Weights of a small GPT-style language model, trained from scratch on English Wikipedia: width 768, 84M parameters.
Each number is 128 + 24 x the weight over its row's rms, rounded and kept within 0 to 255. Layers, rows and columns count from 0. The size above them is the row's rms in percent of the matrix's.

# layer 4 MLP up, 2048x768, rms 0.0226, rows 105-209, columns 64-127
size [ 99 100 105 101  99  98 100  99 101 102 100 100  93  95 100  96 102 102 103 102  99 100 102  97 105 100  97 105  99 102  99 103 101  97 105 100 100  98  97 121 105  99  97 102 104  99 102 100  96 100 105  99  99 100 106 101  97  99  97  96 105 101  97 102  98 101 100 101 102  97 101  99  98 101 104  98 104 100  96  99 101 101  99 103  98  95  97 100 101  98 100 100  96 106  99  99  99  95 100 100 103  97 106  98 104]
[[134 139 121 148 129 136 162  86 159 114 125 114 180 145 162 144  92 141  86 114 185  81 118 106 121 158 144 124 121 144 169 155 142 118  86 110 131 164 102 103 129 154  77 102 120 137 114 182 163  89 151 130 119 172  75 125  90 135 121 106 120 152 134  92]
 [133 148 143 132 141 146 167 110 175 150 143 144 102 144 125 118  90 126 147 134 122 117 161 129 139 105 185 172 142 127 147 121 151 151 126  99 108 126 178 177  85 128 123 115  80 128 107 131 130 109 117 133 136 132 135 115 110 101 105 136 133 158 133 154]
 [125 121 167 141 159 161 112 119  93 150 114 145 130 146 109 143 121  78  81 141 169 114 122 159 117 116 152 136 179 105 129 135 102 127 125 120 119  92 132 160 100 160 154 146  89 114 120 125 108 139 163 108 121 142 137 110 102 139 101 110 150 162  78 129]
 [ 95 114 120 170 132 128 109 138 102 136 157 159 122 173 134 137  66 110  97 137 145 113 112 128 134 163 139 128 124 140 130 159 138 130 151 149 124 119 122 117 145 131 175 115 103 137 135 160 142 136 120 121 143 129  90 124 135 147 151 152  96  98  97  97]
 [140 124 103 158 115 122 141 151 119 126 127  89 163 110 123 169 114 108 133 120 120 119 159  94 121  66 122 103 149 126 160 120  94 112 136 163 153 115 115 133 126  97 151 136 140 119 134 128 126 169 145 160 124 105 122 114 120 109 133 163 137 106 128 115]
 [132 117 143 156 114 107 126 114 151 156 131 129  95 131  99 133 138 148 167 187 122 133 148 107 178  60 128 148 127 131 101  83 150 109 130  94 139 165 108  99  91 126  70 139 172 131 119 141 131 155 162 130 118 127 131 150 173 192  96 124 109 117 108 188]
 [ 85 134 132 141 107 118 140 126 136 100 124 112 102 183 143 122  95  85 181 131 115 151 128 137 156 123 134 168 146 159 139 100 147 139 150 107 133 132 151 106 130  90 171 145 166 156 135  97 127 132 117 101 141  99 177 143 113  92 150 107 124 180 158 151]
 [126 131 153 141 176  74 148  77 125 104 154 105 149 141 107 112 105 140 126 107  46 174  98  66 146 152 169 126 110 116 130 160 132  91 106  96 147 149 162 122 105 100 137 141 158 106 144 140 122 135 114  86 124 130 143  75 108 145 125 133 168 141 135 143]
 [105  88  95 107 130 164 150 136  97 108 120 177 126 119 133 117 101 145 107  88 146  97  70 110 159 134 119 120  88 116 109 157 156 112 140 140 154 114 145  82 140  98 114 121  87  60 162 101 141 146 147 134 117 120 179 109 104 146 138 156 122 122 124  89]
 [ 94 109 107 111 153 121 118 140 114 115 107 112 168 102 109 147 155 142 144  94 138 102 128 144 109 128 162 119  94 127 115 155 141 120 114  99 148 126 101 153 131 117 131 135 137 115 134  68  95 150 110 156 122 139 144 111 110 133 134  89 124 150 124 125]
 [134  84 165 114 133  80 149 132 122 118 113 124 102 130  88 168  97 185 161 139 119 124 178 141 107 125 126 148 139 138 120 132 103 122 100 141 108  94 157 109 123 124 102 135 107 142 131 132 166 146 155 126 145  94 117 106 156 117 106  97 160 125 124 123]
 [144 129 145 125 137 133 157 107 150 108 121 125 138 151  98 113 127 115 128 134 146 111 172 123 113 105 129 146 145 134 128 114 168 146 131 136 104 135 132 154  99 132 124 129 139  94 117 111 149 101 106 128 149 105 170 132 109  77 134 129 131 133  72 125]
 [107 136 153 143 171  77 129 122 135 166 155 144 126 132  98 133 144 190  78 161 114 156 151 139  85 103 122 128 142 137 144 167 138 136 113 131 131  93 117 130 151  78 176 108 164  87 107 120 123  96 125 129 136  84 122 100 168 109 135 130 117 142 148 133]
 [146 160 125 148 123 157 101 147 120 152 106 105 120  88 106 121  86 132 144 154 146 103 116 154 108 124 160 144 134 132 151 118 128 128 151 130 137 111 138 152 132 131 100 157 147 194 144 136 152 145 125 126 142 148 131 141 157 100 138 136 155 105 114 145]
 [132 155 115 125 118  81 164 116 141 147 123 156 143 135 127  96 143 137 145 108 108 102 105 106  97 139 116 121 117 146 147 120 118 109 125 200 131 113 106 134 140 101 125 147 121 153 103 182 158 124 105 102 143 132 134 142 126 133 111 111 134 126 151 109]
 [115 104  85  88 122 130  61  94  72 146 134 136 153 126 166 132 140 175 140 127 131  86 112 114 134 122 149 121 120 123 117 113 111 138 111 169 149 130 105 111 131 125 133 149 113 149 140 147 100  92 102 107 139 148 116 160 161 106 158 154 142 147 122 112]
 [104 144 167 125 130  97  82 151 120  95 150 109 104 132  91 151 125 110 107 104 107 147 118 144 172 164 168 192 111 107 110 107  93 142 118 129 130 130 128 105 187 133 148 184 109 186 138 116  99 149  82 120 136 153  96 100 120  74 117  88 153 139 114 137]
 [133 123 122 143 142 154 126 149 136 166  99 160 137 126 132 146 144 126 143 112  64 149  92 111 118 138 181  93  68 151 136 105 109 125 124 121 128 167  89 143 111 115 103 135 124 127 120 130  99 109 120 127 127 140 151 173 174 129 125 171 151 136 126 123]
 [126 100 128  98 103  63 124  96 129 124 146 145 117 123 138 118 135 126 152 132 133 120 119 139  80 116 103 156 116 115 133 115 109 146 123 139  63 140 156 135 110  73 117 155 162 123 128 112  89 142 139 119 129 135 115  90 162 144 180  99 131 160 100 184]
 [201 120 135 140 159  90 108 153 157 117 174 121 166 156 113 140  79 131 137 111 121 151  99 108 113 132 159 140 129 132 119 104 140 134 130 168  93 144 127  78 133  92 131 145 157 117 129 144 159 118 159 120 135 129 141 120 121 150 129 107 111 109 147 122]
 [137 130 137 105 137 118 126 119 154 156 139 129 129 132 135 124  78 162 151 126 146 116 139 153  60 125 129 158 144 161 130 130 155 123 138 163 138 143 121 116 113  96 115 127 161 113 101 116 129 117 145 150 109  97 159 165 181 100  89 118  94 138  92 148]
 [113 124 125  83 109 139 103 175 109 145 122  68 109  99 186 138 130 129  95 108 119 106 112  96 131 120 114 108 119 126 110  86 129  90 142 128 153  95  89 149 146 108 113 180 120 141 112 147 105 109 115 163 129 172  82 110 131 128 147  54 155 115 115 137]
 [140 106 153 131 130 155 124  99 165 114 149 121 150 149 125 114 133 118 107 126 135 172 123  98 111 116 133 109 135 125 104 118 106 136  62 137  76  92 122 130 116 117  89 101 144 112 135 161 115  95 127 121 126 110  69 135 123  94 139 135 124 125 145 147]
 [142 113 108 136 159 129  96 150 115 110  72 125 152 114  85 127 135 141  79 110 137 110 147 183 129 124 160 109  96 106 140 154 107 154 133  94 142 116  97  88  71 169 101 121 146 136 157 129 105 132 147 123 128 176 154 129 141 150 119 176  82 130 121  84]
 [108 143 151 165 142  96 138 146 157  96 104 100 117  87 136  75 153 139 123 117 151 107 120  73 146 127 135  98 109 120 165 107 125 120  97 153  99 107 139 137 139 119 109 101 144  92 144 153 148 107 142 125 123 139 136 157 131 152 118 155 109 177 137 104]
 [130 107 164 128 105 131 118 176 149 179 143 162  88 133 144 144 114 149 145 174 142 150 151 169 140 122 112 123 105 127 115 118 125 112 117 109 115 101  98  84 121 125 112 140 115  98 126 127  87 123 123 114 147 187 130 109 131 119 135 121 131 111 108 152]
 [122 103 104 186 112 133 117 125 156  89 128 185 126  75 126 111 125 108 140 101 123 153 129  95 114 164 148 125 110 123 131 124 127  89 127 146  96 118 152 145 167 127 130 148 184 120 131 104 106 130 143 125 141 128  73  93 113 122 131 147  86 124  71 150]
 [118 121 142 160 151 127 153 118 141 167 110 110 155  92 127 125  94 126 124 113 144 130 107 159  99 144 101 136 137 102 159 128 137 118 138 141 154 109 129 148 128 103 105 110 123  91  76 147  97 124 149 125   3 112 128 102 135 122 140 158 141 158 145 131]
 [ 90  69 127 120  78  75 145 103 141  86 100 155 100  80 130 112 117 151 111 144 110 112 143 135 129  96 124 130  83  93 155 111 135 140 147 126 122 131 150 155  99 132 166 131 171 136 142 127 102 181 134 173 149 162 132 104 160 132 158 138 161 120  97 151]
 [130 115 121 123 160 119 143 170 125 147 189 123 159 147 152 130 160  91 116 122 161 127 108 141 133 154 143 127 190 169 137 134 131 136 138 127 130 126 107 148 118 116 163 172 121  83 125 135 125 138 131 175 133 139 153 122 114  61 144 141 124 102 115 174]
 [147  97 115 116 107 128 183 157 128 133 150 145 161 103 126 140 115 106 141  92 139  76 107 127 146 124 191 160  99 126 135 122 203 168 149 126 101  98 101 123 137 133 105 118 125 122 137  87  97 130 104 118 115  71  82 126  96 131 126 119 124  76 120 124]
 [157 132 125 109 105 117 112 163 138 104 144 135 103 145 104  93 112  94 138 105 139 133 117 135 107 153 105 106 158 120 132 126 104 129  86 109 139 105 121 142 115 129 152 148 147 177 153 118 135 124 115 173 123  86 142 146 127 114 157 137 160 113 102 140]
 [ 99 152 154 146 111 114 132 186 133 147 125 119 114 137 174 128 115 142 165  94 157  52 127 154 127 134  81 136 150 117 112 112 125 138 103 178 141 112 103 107 169 168 110 136 163 127 110 114 131 133 103 128 114 134 118 122 170 138 101 122 150  97 108 124]
 [116  91 188 135 114 144 153  87 155 181 111 140 149  96 125 119 131 129 160  93 144 150 147 105 149 135 158 140 100 136 126 147  80 137 130 139 135 108 105 157 137 152 142  97 129 125 111 118 123 142 141 149 125 155 152 162 174 119 122 174 158 180 204  80]
 [127 109 116 173  94 183 121 195 135  98 102 116 102 127 142 132 145 101 157 135 165 117 118 114 136 100 166 100 125 114 157 142 126 157 141 168 107  88 100 115 113 110 103 132 117 103 186 133 116  75 163  84 109  70 146 121 150  99 171 147  83 140 142 106]
 [ 89 173 138  84 156 137 159 112  87 134 156 176  85 105 134 175 146 154 135 122 112 110 130 128 183 118 122 161 126 120  91 152  88 142 124 141 129 171 128 136 182 123 137 166 123 155 135 116  85 153 117 129 135 154 103 114 111  98  80 151  96 124 109 132]
 [110 134  91 107 143 133 113 129 144 137 170 117 129 132 147 129 115 168  85 115 100 120 164 126 152 144 112 136 111 162 130 167 122 111  99 105 130 111 107 172 128 103 112 159 166 146 155 176 138 104 114  97 144 192 148 121 142  99  87 126 113 126 128 150]
 [122 118 151 126 146 132 121 102 123 133  57 109 144 121 153 139 135 139 132 116  96 121 122 177 125  91  98 122  78 111 142 122 168 114 165 103 142 134 124 192 116 165 178 174 131 156 149 123 147 117 126 138 130 153 145 141 160 176 135 145 108 188 169 129]
 [142 150 125 121 121 119 110 102 158 140 112  86 137 136 150 172 148 138  95 172 141 126  87 129 160 127 140 148 117 112 192 104 121 125 102 141 133 153 126 167 137 115 152 136 152  76 100 119 137  79 112  90 118  73 153 118 118 100 125 154  86 117 149 113]
 [129 128 144 126 146 137 137 139 139 117 118 124 190 121 153 186 121 123 132 124 107  99 169  72 134 147 151 105 154 137  90 112 143 143 134 133 119 137 143 144 122 152 168  90 114 104  71 154  79 118 149  97 148 104  80 113 165 113 173 166 117 155 125 105]
 [ 84 144 167 100  91  82 148 154  76  87 107 134 134 138 132 119 131 176 103 119 172 124 133 112 118  98 123 145 136 119 115 163 138 118  76 106 132 132 170 157 111 121 131 110 117 145 114 152 151 151 109 119 126 154 120 144 126 129 121 105 142 130 121 144]
 [127 142 165 105 123 105 133  97  82 106  94 162 112 107 151 148  85 173 119  89  93 155 127 141 108 149 151 121 114 132 154  98  80 100 172 168 129 120 113 102 138 106 136 172 127 115  92 114 133 151 125 147 119 140 101 192  97  87 140 106 114 138  83 126]
 [103  92 140 150 102 133 161 174  90 144 123 109  87 147 129 138 139 165 161 167 112 163 128 155 121 155 130  68 126 135 123 131 159 141 114 147 152 179 137 138 128 135 145 170 122 126 125 117 136 151 135 134 134 142 104  92 162 122  92 154 161 136  84 148]
 [154  87 148 125 159 150 107 154 158 108 142  93 143 129 115  76 133 111 160 118 117 137 117 169  93  68 162 140 136 145 136 134  70 165  86 127 113 149 109 168 124 117 137 143 115 136 119 101  99 117 127 167 130 103 159 103 121 157 163 141  92 143 127 107]
 [150 131 162 159 124 160 117 133 137 105 139 119 116 148  89 105  92 105 110 149 123 147 125 119 146 101 100 113 149 125 126 134 148 124 137 176 126 115 125 113 144 118 121  98 112 116  81 143 127 152 160 154 117 123 164 128 123 122 122 166  86 132  91 143]
 [125  83 132 156 122 123 111 146  77 198 153 162 138 131 175 139 137 156 119 134 124 144 115  95 152 153 118  95 128 140 113 130 129 129  84  92 114  95 104 153 116 141 169 107 139 118 106 114 120  99  83 143 106 120 100 158 156 128 123 163 106  97 137 125]
 [143 142 161 156 147  81 145 150 137 144 126 120 142 101  95 141 148 162 135  99  93 166 146 125 155  91 111 124 115 122 167 126 150 162  83 149 149 102 110 144 131 140 140 109 150 129 107 155 112 124 135 104 127  88 130 122 107 107 137 150  83 157 125 122]
 [143  79 102 139 106 140 108 126 125 126 140 158  88 123 164 153  90  95 127 115 100 173 150 165  80 120 151  70 133 118 116  95  84 126 105 142 125 114 155 134 172  81 152 128 139 110 115  96 156 106 141 109 135 126 106 123 150 153 145 154 115 140 109 131]
 [108 103 127 148 107 172 116 180 168 131 113 140 116 129 150  73 128 126 136 151 149 115 178 119 153 190 180 105 125 139 107 117 115  95 148 104 170 144 149 112 134 126 148  95 115 131  98 140 132 143 139 126 125 134  81 118 100 123 102 153 102 140 137 110]
 [117 119 153 111  89 119 126 104 115 151 122 163 114 127 150 163 130 129 142 154  95 126 149 140  97 123 154 180 138 115 167 115 109 156 163 145  78 104 124 151 100 108 113 115 145 151 172 126  85  88 120 130 140 155 140 114 164 128 112 137 121 136 109 136]
 [157 129  93 139 128 101 125 158 148 132 153 146 133 127 118 165 120 154 173 122 135 114 125  89 123 137 130 141 140 159 133 108 119  98 128 131  82  89  97 132 131  78 173 117 143 110 170 106 159 124 136 134 134 130 199  95 110  89 181 104 135 147 128 140]
 [119 115  78  90 150 121 138 149 133 120 151 151 143  94 149  94 144  76  97 128 128 147 144 146  85 113 105 168 128  99 148 137 157 143 109 104 120 148 138 105 138 139  64 145 158  75 151 134 125 155 126 125 139 112  93 165 136 123 129 161 117 127  90 127]
 [ 95 109  83 135  99 166  90 169 115  95 123 154 184 132 142 178 156  98 108  98 145  84 147 151  64 122 116 125 113 130 104 128 177 103 130 113 133 110 136 114 129 117 127 111 124 123 122 143 110 118 152 140 107 141 130 164 133 161 116 123 130 113 110 115]
 [113  96 123 154 143 159  89 101 103 135 141 102  99  92 146 169 102 103 127 111  81 142 117  98 156 159  61 145 117 132  91 101 112 158 129 119 145 137 129 148 157 130  62 100 130 148  95 108 138 107 115 138 105 103 119 102 149 103 133 118 135 131 151  90]
 [127 129 127 126 118  92 114 129 147 104 105  74 150 134 105 167  90 151 148 168  99 119  99 136 140 108 134  92 132 156 136 100 108 145 142 125 124 144 144 170 119 127 148  98 153 108 150 127 145 170 138 113 123 118 151 158  95 106 142 146 117 132 122 169]
 [ 85 125 138 139  78  78 121 130 131 104 142 133 179 107 138 165 160 105 141 114 105 115 152 132 146 109 140 111 152 140 116 115 144 136 129 113 132 127  98 128 134 121 132 123 186 153 129  99 129 142 100 147 111 137 159 159 125 119 102 124 115 159  94 154]
 [158 121 127 117 111 108 162 148 145 165 117 133 118 101 136  90  75 154 149  97 132 137 119 108 127 133 122  93 123 157 102  99 155 137 112 148 152 136 172 108 132 119 132 127 137 118 138 142 152 140 168 131 111 107 119 136 143 132 105  98  90 138 149 174]
 [143 161 162 166 159 156 134 155 153 138 166 133  95 121  81 139 139 134 109 133 159 133  91 115 136 123 120 141 137 153 147 130 135 131  97 138 124 122 134 102 113 114 123 142 152 109 128  87 127 110 140 108 130 126 172 115 113 103 141 122 108 157 131 165]
 [129 201 133 152  91 126 118 115 141 110  93 108 159 127 141 126  92 125 105 147 159 128 162 148 154 118 138 180 115 134 144  84 134 112 109 166  91 145 151 136 120 137 109 119 108 167 109 121 125  94 152 129 142 142 119 122 142 134 125 106 130 166 144 126]
 [119 188 134 166 162 147 146 142 133 129 123 106  99 103 143 132  76 114 158 118 156 139 129 100 118 162 145 101 140 120 115 142 115 134 173 123 105 120 156 139 130 158  89 122 167 142 145 113  67 108 121 150 128 135 108  66 103 143 116 113  96 131 138 102]
 [136  99 141 142 133 108 103 139 118 150 108 123 146 156 134 123 109 151 109 112 146 116 152 109 166 120 155 157 130  95 132 155 149 187 158 164 131 110 125  89 143 140 133 109 130 135  85 128 146 164 161 139  16 136 145 136  80 114 173  88 132 143 118 104]
 [158 142 139 146 127 113  93  86 166 171 106 101  89 118 136 129 141 128 170 164  84 128 121  99 116 148 153 128 156 139 142 152 129 146 142 109  94  91 115 121 133 103 156 123 112 121 129 110 122 174 102 110 144 156 174 138 145 158 125 136 162 143 104 131]
 [140 143 115 156 149 124 174 120 120 130 132 132 161  79 114 122 103 146 131 117 173 140 115 120 104 125 161 177 132 159 111 197 155 140 125 137 115  89 149 129 129 127 142 130 133 178 148 135 175 109 159 155 119 114 118 158 149 137 131  99 124 115  90 154]
 [148 121 207 142 106 140 116 111  69 111 176 137 153  96 123 135 153 113 125 128 139 134 155 158 115 112 104  98 120 164 123 123 137 138 106 183 157 155 164 143 104  96 133 114 150 126  91 115 152 148 140 148 120  95 111 144 151 113 114  92 136 151 100 148]
 [120 129 133  84 167 113  97 152  68 156 140 169 139 138 133 104 163 155 119 156 154 126  96 128  86 136 154 138 108 131 128 161 116 142 131 145 139 146 129 109  76 119 103  95 123  91 127 101 105  87 129 123 108 150 117 137 145 130 135 137 136 119 164 156]
 [137  93 109 133 138 124 113 160 162 132 190 120  94 115 107 112  94 127 157 119 140 152 119 145 115 153 146 160 150 133 123 165 152 147 106 129 162 111 115 147 139  99 103 150  84 127 152 111 121 121 163 113 126 119 133 117 128 125 127 102 106 125 136 122]
 [119  98 128 107  91  85 116 125 140  96 147 112  98 144 120  84 128  84 148 103 116 104 120 136 115 145 106 134 138 127 160 143 138 147 149 141 113 115 109 148 134 145 134 156 102 150  92  73 107 117 142  72 145 145 167 125 131  75  95 141 102 130 134 121]
 [157 135 131 113 130  92 127 107 154 122 109 136 129 146 152 147 113 106 138 137 102 139 110 114 127 179  85  85 124 135 126  63 123  75 154 124  76 117 115 156 130 102 109 135 113  98 171 107 154 143 168 139 130 146 165 141 121 103 129 163 128 110 115 216]
 [131 105 124 111 151 130 103 160 103 110  74 117 154 135 114 121 141 136 149 104  90 139  96 141 131 105 147 165 131 135 154  94 162 142  81 189 141 118  87 145 134 150 102  95 125 143 102 165 116 134 144 127 132 100  94 117  92  78 155 131  96 178 125 141]
 [106 152  78 114 124 105 147 147  94  67 145 116 146 138 161  93  97 110 114 109 163 111 156 130  90 116 123 130 169 126 158 108 112 121 117 133 151  96 157 109 109 117 119 126 170 108 114 123  86 139  92 143 119  86 105 128 150 102 120 118 129 168  95 122]
 [173 150 138 144 122 151 153  92 158 145 152 100 155 175 153 125 102 140 126 142 170 129 116 131 122 133 175 174  83 131  96 171 112  92 153 115 152 130 157 163 134  99 117 127 159 146 155 122  99 123 116  93 166 168 153 135  62  93 121 101 175 124 128 130]
 [119  83 136 106 136  88 152 149 136 123 139  95 166 119 159  88 140 104 103 106 125 114 130 125 150 124 136 143 131 123 134 136 125  80 137 142 117 113 110  96 127 140 153 113 148 148 101 133 177 124  93  99 126 147 112 136 121 106 164 125 110 128 147  57]
 [109 156 150 127 146 109 132 159 128 137 116 139 138  98 146 146 120 151 132 162 139  87 157 134 181 129 140 155 116 129 117  81 118 135 126 155  96 112 100 135 144 138  91 100 132 184  62 147  99 125 139  78 105 118 149 126  91 101 105 131 127 151 127 171]
 [135 138 166 107 120 142 135 153  81 100 140 188  74 140  84 151 127 147 135 134 109 155 154  95 141 144 160 138  61 152 126 171 128 113 112 107  88 101 173 139 135 118 144 126 113 113 115  83 136  88 107 108 141  94 127  74 118 189 148 146 119 121 119 128]
 [125 111 161  93 147 120 110 155 127 142  83 111 155 132 165 104 147 105 169 125 146 141 113 160 155 110 152  98 138 120 167 116 135  99  95 124 137 109 124 143 141 134 136 124 139 107 139 143 156  98 126 121 143  95  83 106  90 101 140  95 117 139 162 112]
 [161  82 133  77 126 128 130 171 138 143 149 138 132 153 138 103 136 157 144 124 119 120 151 130 132 115 165 115 127 155 140 133  88  84 136 116 136 138  92 147 138 104 111 154  86 157 120 124 144 139 102 164 136 146 105 127 121  89 123 124  99 108 153 148]
 [136 131 120 126 140 135 147 171 123 103 119 122 144 133  95 143 136 115 122 115 130 166 113 137 138 124 120 136 121 114 140 157  73 140 163 140 116 149 125 153 116  96 125 178 126 132 101 140 183 137  78 113 127 121  72 147 112  89 140 174 124 148 159  92]
 [166 153 103 166 138 137 125 102 126 130  99 100 159 180 186 142 111  95 123 105 114 143  84 113 176 159 142 124 135 143 186  97 100 118 152 120 133 104 108 137 153 118 142 142 154 167 136 110 151  85 157 140 140 147 114 134 116 124 110 152 106  90 154 129]
 [149 157 126 115 115 144 154 144  91 116 111 104 125 120 159 139 148  74 127 123 109 145 132 104 165 132 148 107 126 104  99 112 151 137 104 107 118 139 142 120 115 132 121 107 109  98 104 133 139 102 143 178 124 131 180 120 182 106 125 143 100 160 126 100]
 [110 129 201 121 135 122 137 101 138  86 136  88 125 126 145 126 144 138 147 174 120 156 129 148 113 133 154  82 136 108  88 108 139 150 102 124 146 110 127 124 116 164 132 168  86 179 134 177 126 128 141 142 145 125 133  96 151 120 151 131 147 101 121 135]
 [141 179 179 160 139 120 139 194 162 126 104 152 115 133 147 129 106 123 157  84 129 128  97 125 112 149 175 142 127 133 152 127 163 101 112 122 109 127 127 102  79 104 120 111 129 129 132 109 165 150 122  83 131 141 143 123 130 125 155 136 130 136 136  90]
 [126 149 124  93 159 117 158 141 118 162 139 158 114  99 110 108 160 107 121 105 150 146 109 162 132 157  98 110 110 138 160 115 151 100 135 132 103 138 123 143 104 151 157 121 124 121 124 121  79 144 137 117 130 135 114 108 142 148 122 135 179 117 129 160]
 [109 109 140 122 128 171  99  87 169 111 118  90 105 178 172  98 132  51 108 123 159 175 112 114 157 128 157  69 120 105 110 122 133 128 143  93 134 151 169 127 161 144 116 148 133 157 151 125 129  56 193 118 112 124 121 124 138  95 132 142 113 113 132 123]
 [148  69 114 120 117  91 108 117 132 123 133 119 122 105 111 100 149 121 134 149 102 101 110 172 121 123 137 117  89 121 162 136 148 149 141 121 170 146 119 137 147  99 165 116 177 148 108 170 143 168 134 114 122  86 105 142 150 143  84 154  87 158  96 121]
 [111 146 110 133 143 122 137 113 114 151 121 140 144 122  96 141 144 154 175 178 151 104 145 138 148 168 109  93 167 137 116 149 148 142 146 118  88 139 105 156 149 136  79 136 131 158  85 129 115 132 152 117 116  84 155 112 110  94 115 159 156  94 154 152]
 [133 141 130 133 110 144 109 155 142 121 104  96 107  99 147 167 153 143 104  99 160 137  90 142 105 161 171 126 123 135 139 156 141 164 129 133 121 131 166 122 114 145 123 158 145 117 117 152 125 174 117 146  92 111 105 114 107 165 107 121 134 112 146 111]
 [134 152 126 146 158 132 125 130 122  99 148 191 187 132 102 119 141 119 173 121 126  75  96 146  98 153 136 142 148 137  97 147 150 127  87 177 104 150 112 106  90 126 117 146 136 159 116 132 152 143 111 107 106 141  91 144 160 156 182 153 172 114 156 124]
 [135 122  64 142 139  98  97 108 131 132 126 184 126 148 165 138 131 120 110 134 139 119 122 130 165 117  84 160 148 131 164  87 134 105 161 136 106 136 147  60 122 104  83 150 148  78 145 181 151 118 138 136 138 111 143  94 128 132 137 106 117 150 132 100]
 [154 171  95 137  85 143 126 173 128 128 121 159 104 112 121  88 152 147 100 122 135 128 118 150 116  96 163 109 120 134  82 112 132  99 125 147 128 151  86 138 113 142 148 126 109 109 133 122 105 102 118 127 151 119  91 146 131 151 122  84 103  73  75 126]
 [134 127 137 129 105 117 111 101 154 168 140 140 111 128 120 119 134  99 164 186 153 103 110 142  98 149 117 113 109 122 117 150 104 138 175  88 120 148 115 133 123 120 165 120 114 138 168  93 141 136 126 164 134 143 122 149 128 105 102  98 142  99 138  93]
 [189 115 144 144 152 145 135  96 133 132 128 124  99 126 110 125 120 138 137 147  91 147 123 176 131 126 122 107 146 137 132  99 158 130 136 112 115  77 102 139 111 109 124  91 117 124 152 141 138 156 117 112 137  85 130 120 136 164 160 119 142 122 110 133]
 [137  91 114  88 134 105 128 144 123 100 134 105 186 123 159 139 137 134 118  93  70 135 142 175 142  94 118  95 131 120 149 133 121 105  83 120 112 131 143 133 131 131 102 129  88 131 144 126 157 157 137 177 136 131 175  98 159 114 146  98 106  93 114 150]
 [103 150  98  85 148 146 150 115 110 125 150  82 121 133 133 124 133 113 109 137 107  78 162 170 165 133 110 141 133 146 127 108 147 172 141 103 167 159 120 131 119  89 134 113 136 109 106  82  66 117 116 125 134  95 115 122 122 164 131 128 116 129 143 140]
 [147 121 169 138 122 150 153  99 139 109 143 133 138 130 150 111 115 114 176 144 151  77 125 116 125 136  65 101 174 119 125 150 153 149 108 150 155 104 124  98  86 103 153 122 107 131 103 116 155 104 116 115 115 104 131 120 130 113 142 100 101 122 143 104]
 [103  93 105 126 186 130 161 123  97 121 138 162 129 129 157 107 107 122 129 130 146  90 152 120 101 121  98 157 108 114 105 131 126 160 109 132  87 115 139 114  97 144 137 138 136 137 128 121 133 135 171 167 115  90 126 142 116 126 146 154 120  80 141 152]
 [102 141 123 139 146 128 121 126 143 112 147 130 138 155  97 112 101 113 117 109 104 132  88 132 119 129 149 113 131 139 144  97 146 171 142 146 144 100 120 140 169 133 130 174 103 112 110 146  93 149 138 108 139 144 108 114 130  91 149 100 111 133 156 146]
 [ 98 129 128 126 157 118 124 156  95 168 157 105 162 137 140 111 143 143 149 142 136 120 126 148 136 146 114 120 125 136 135 172 109 118 129 151 117 119 128 132 165 144 133 144 110 143  98 104 155 124  90 141 131 130 135 128 113 140 105 128 170 106 169 152]
 [120 123  98 165 111 161 151 100 173 128  96 138 126  78 110 112 150 164 124  87 131 103 126 150 136 146 120 127 113 140  84 141 134 132 143 129 130 149 152 143 137 136 153 194 102 142 102 114 162  97 111 116 122 137 123 151 106 101 127 160 158 109 127 129]
 [135 118 120 119  99 176 125 175 131  90 147 124 130 145  91 127 156 163 158 110 126 157 111 113 158 111  88 112 117 143 171  90 118  90 111  61 106 118 109 100 108 134 142 139 105 139 146 114 125 168 125  99 107 116  99  99 112 132 164 173  85 124 112 105]
 [119 133 108 127 121 167 123 144 142 124 113 137 139 128 114  82 162 112 105 111 180 160  83  77  88 134 155 118 103 116 122 122 155 131 143 110 145 154 100  96 142 144 108 109 150 120 110 146 129 102  97 130 126 116 136 121 130 118 152 109 150 124 142  97]
 [135 110 115 124  95 186 103 127 132 124 151 131 107 110 108 167 167 126 127 130 173 111 107 153 102 115 150 139 123 122 105 186 135 126 142  74 154 103  89 145 148 114 111 150 109 136 106 163 137 145 113 129 105 157 107 156 141 150 107 124 110 146 123 140]
 [153 118 134 164 138 117 177  93  93  97 128 154 135 151 120 137  81 157 135 123 111 138 125 121 164 143  91 152 110 124 155 113 137 124 116 155 130 118 122 163 129 175 159 109 118  97 115 160 131  91 127 117 128 143  68 133 104 134 123 140 127 121 128 114]
 [ 85 144 153 125 114 124 178 102 121 136 111  93 127 163 130 148 133  57 194 130  88 127 126 103 102 102 127 112 144 131 122  93 129 111 179 138 132 129 144  85 126 139 143 135 157 158 151 111 129  85 118 116 105 159 161 123 100 133 151 190 104 132 155 137]
 [141 132 109  92 139 142 121 139 143 110 148 104 121 149 140 116 137 141 120 117 123 192 121 132  70 159 113 162 151 131 120 145 101 106 158 116 129 140 116  93 131 156 134 108  92 133 132 121 139 134 114 154 104 156 164 102 144 106 148 127 155 151 130 151]
 [158 164 182  87 127  98  96  98 106 100 151 103 138 120 126 112 132  95 123 144 116 188 115 119 139 147 125 163 135 135 145 105 137  90 132  99 171 106 116 124 124 145 105 136 119 124 154 115 137  93 120 130 154 140 133 161 185 111 115 148 101 139 131 121]]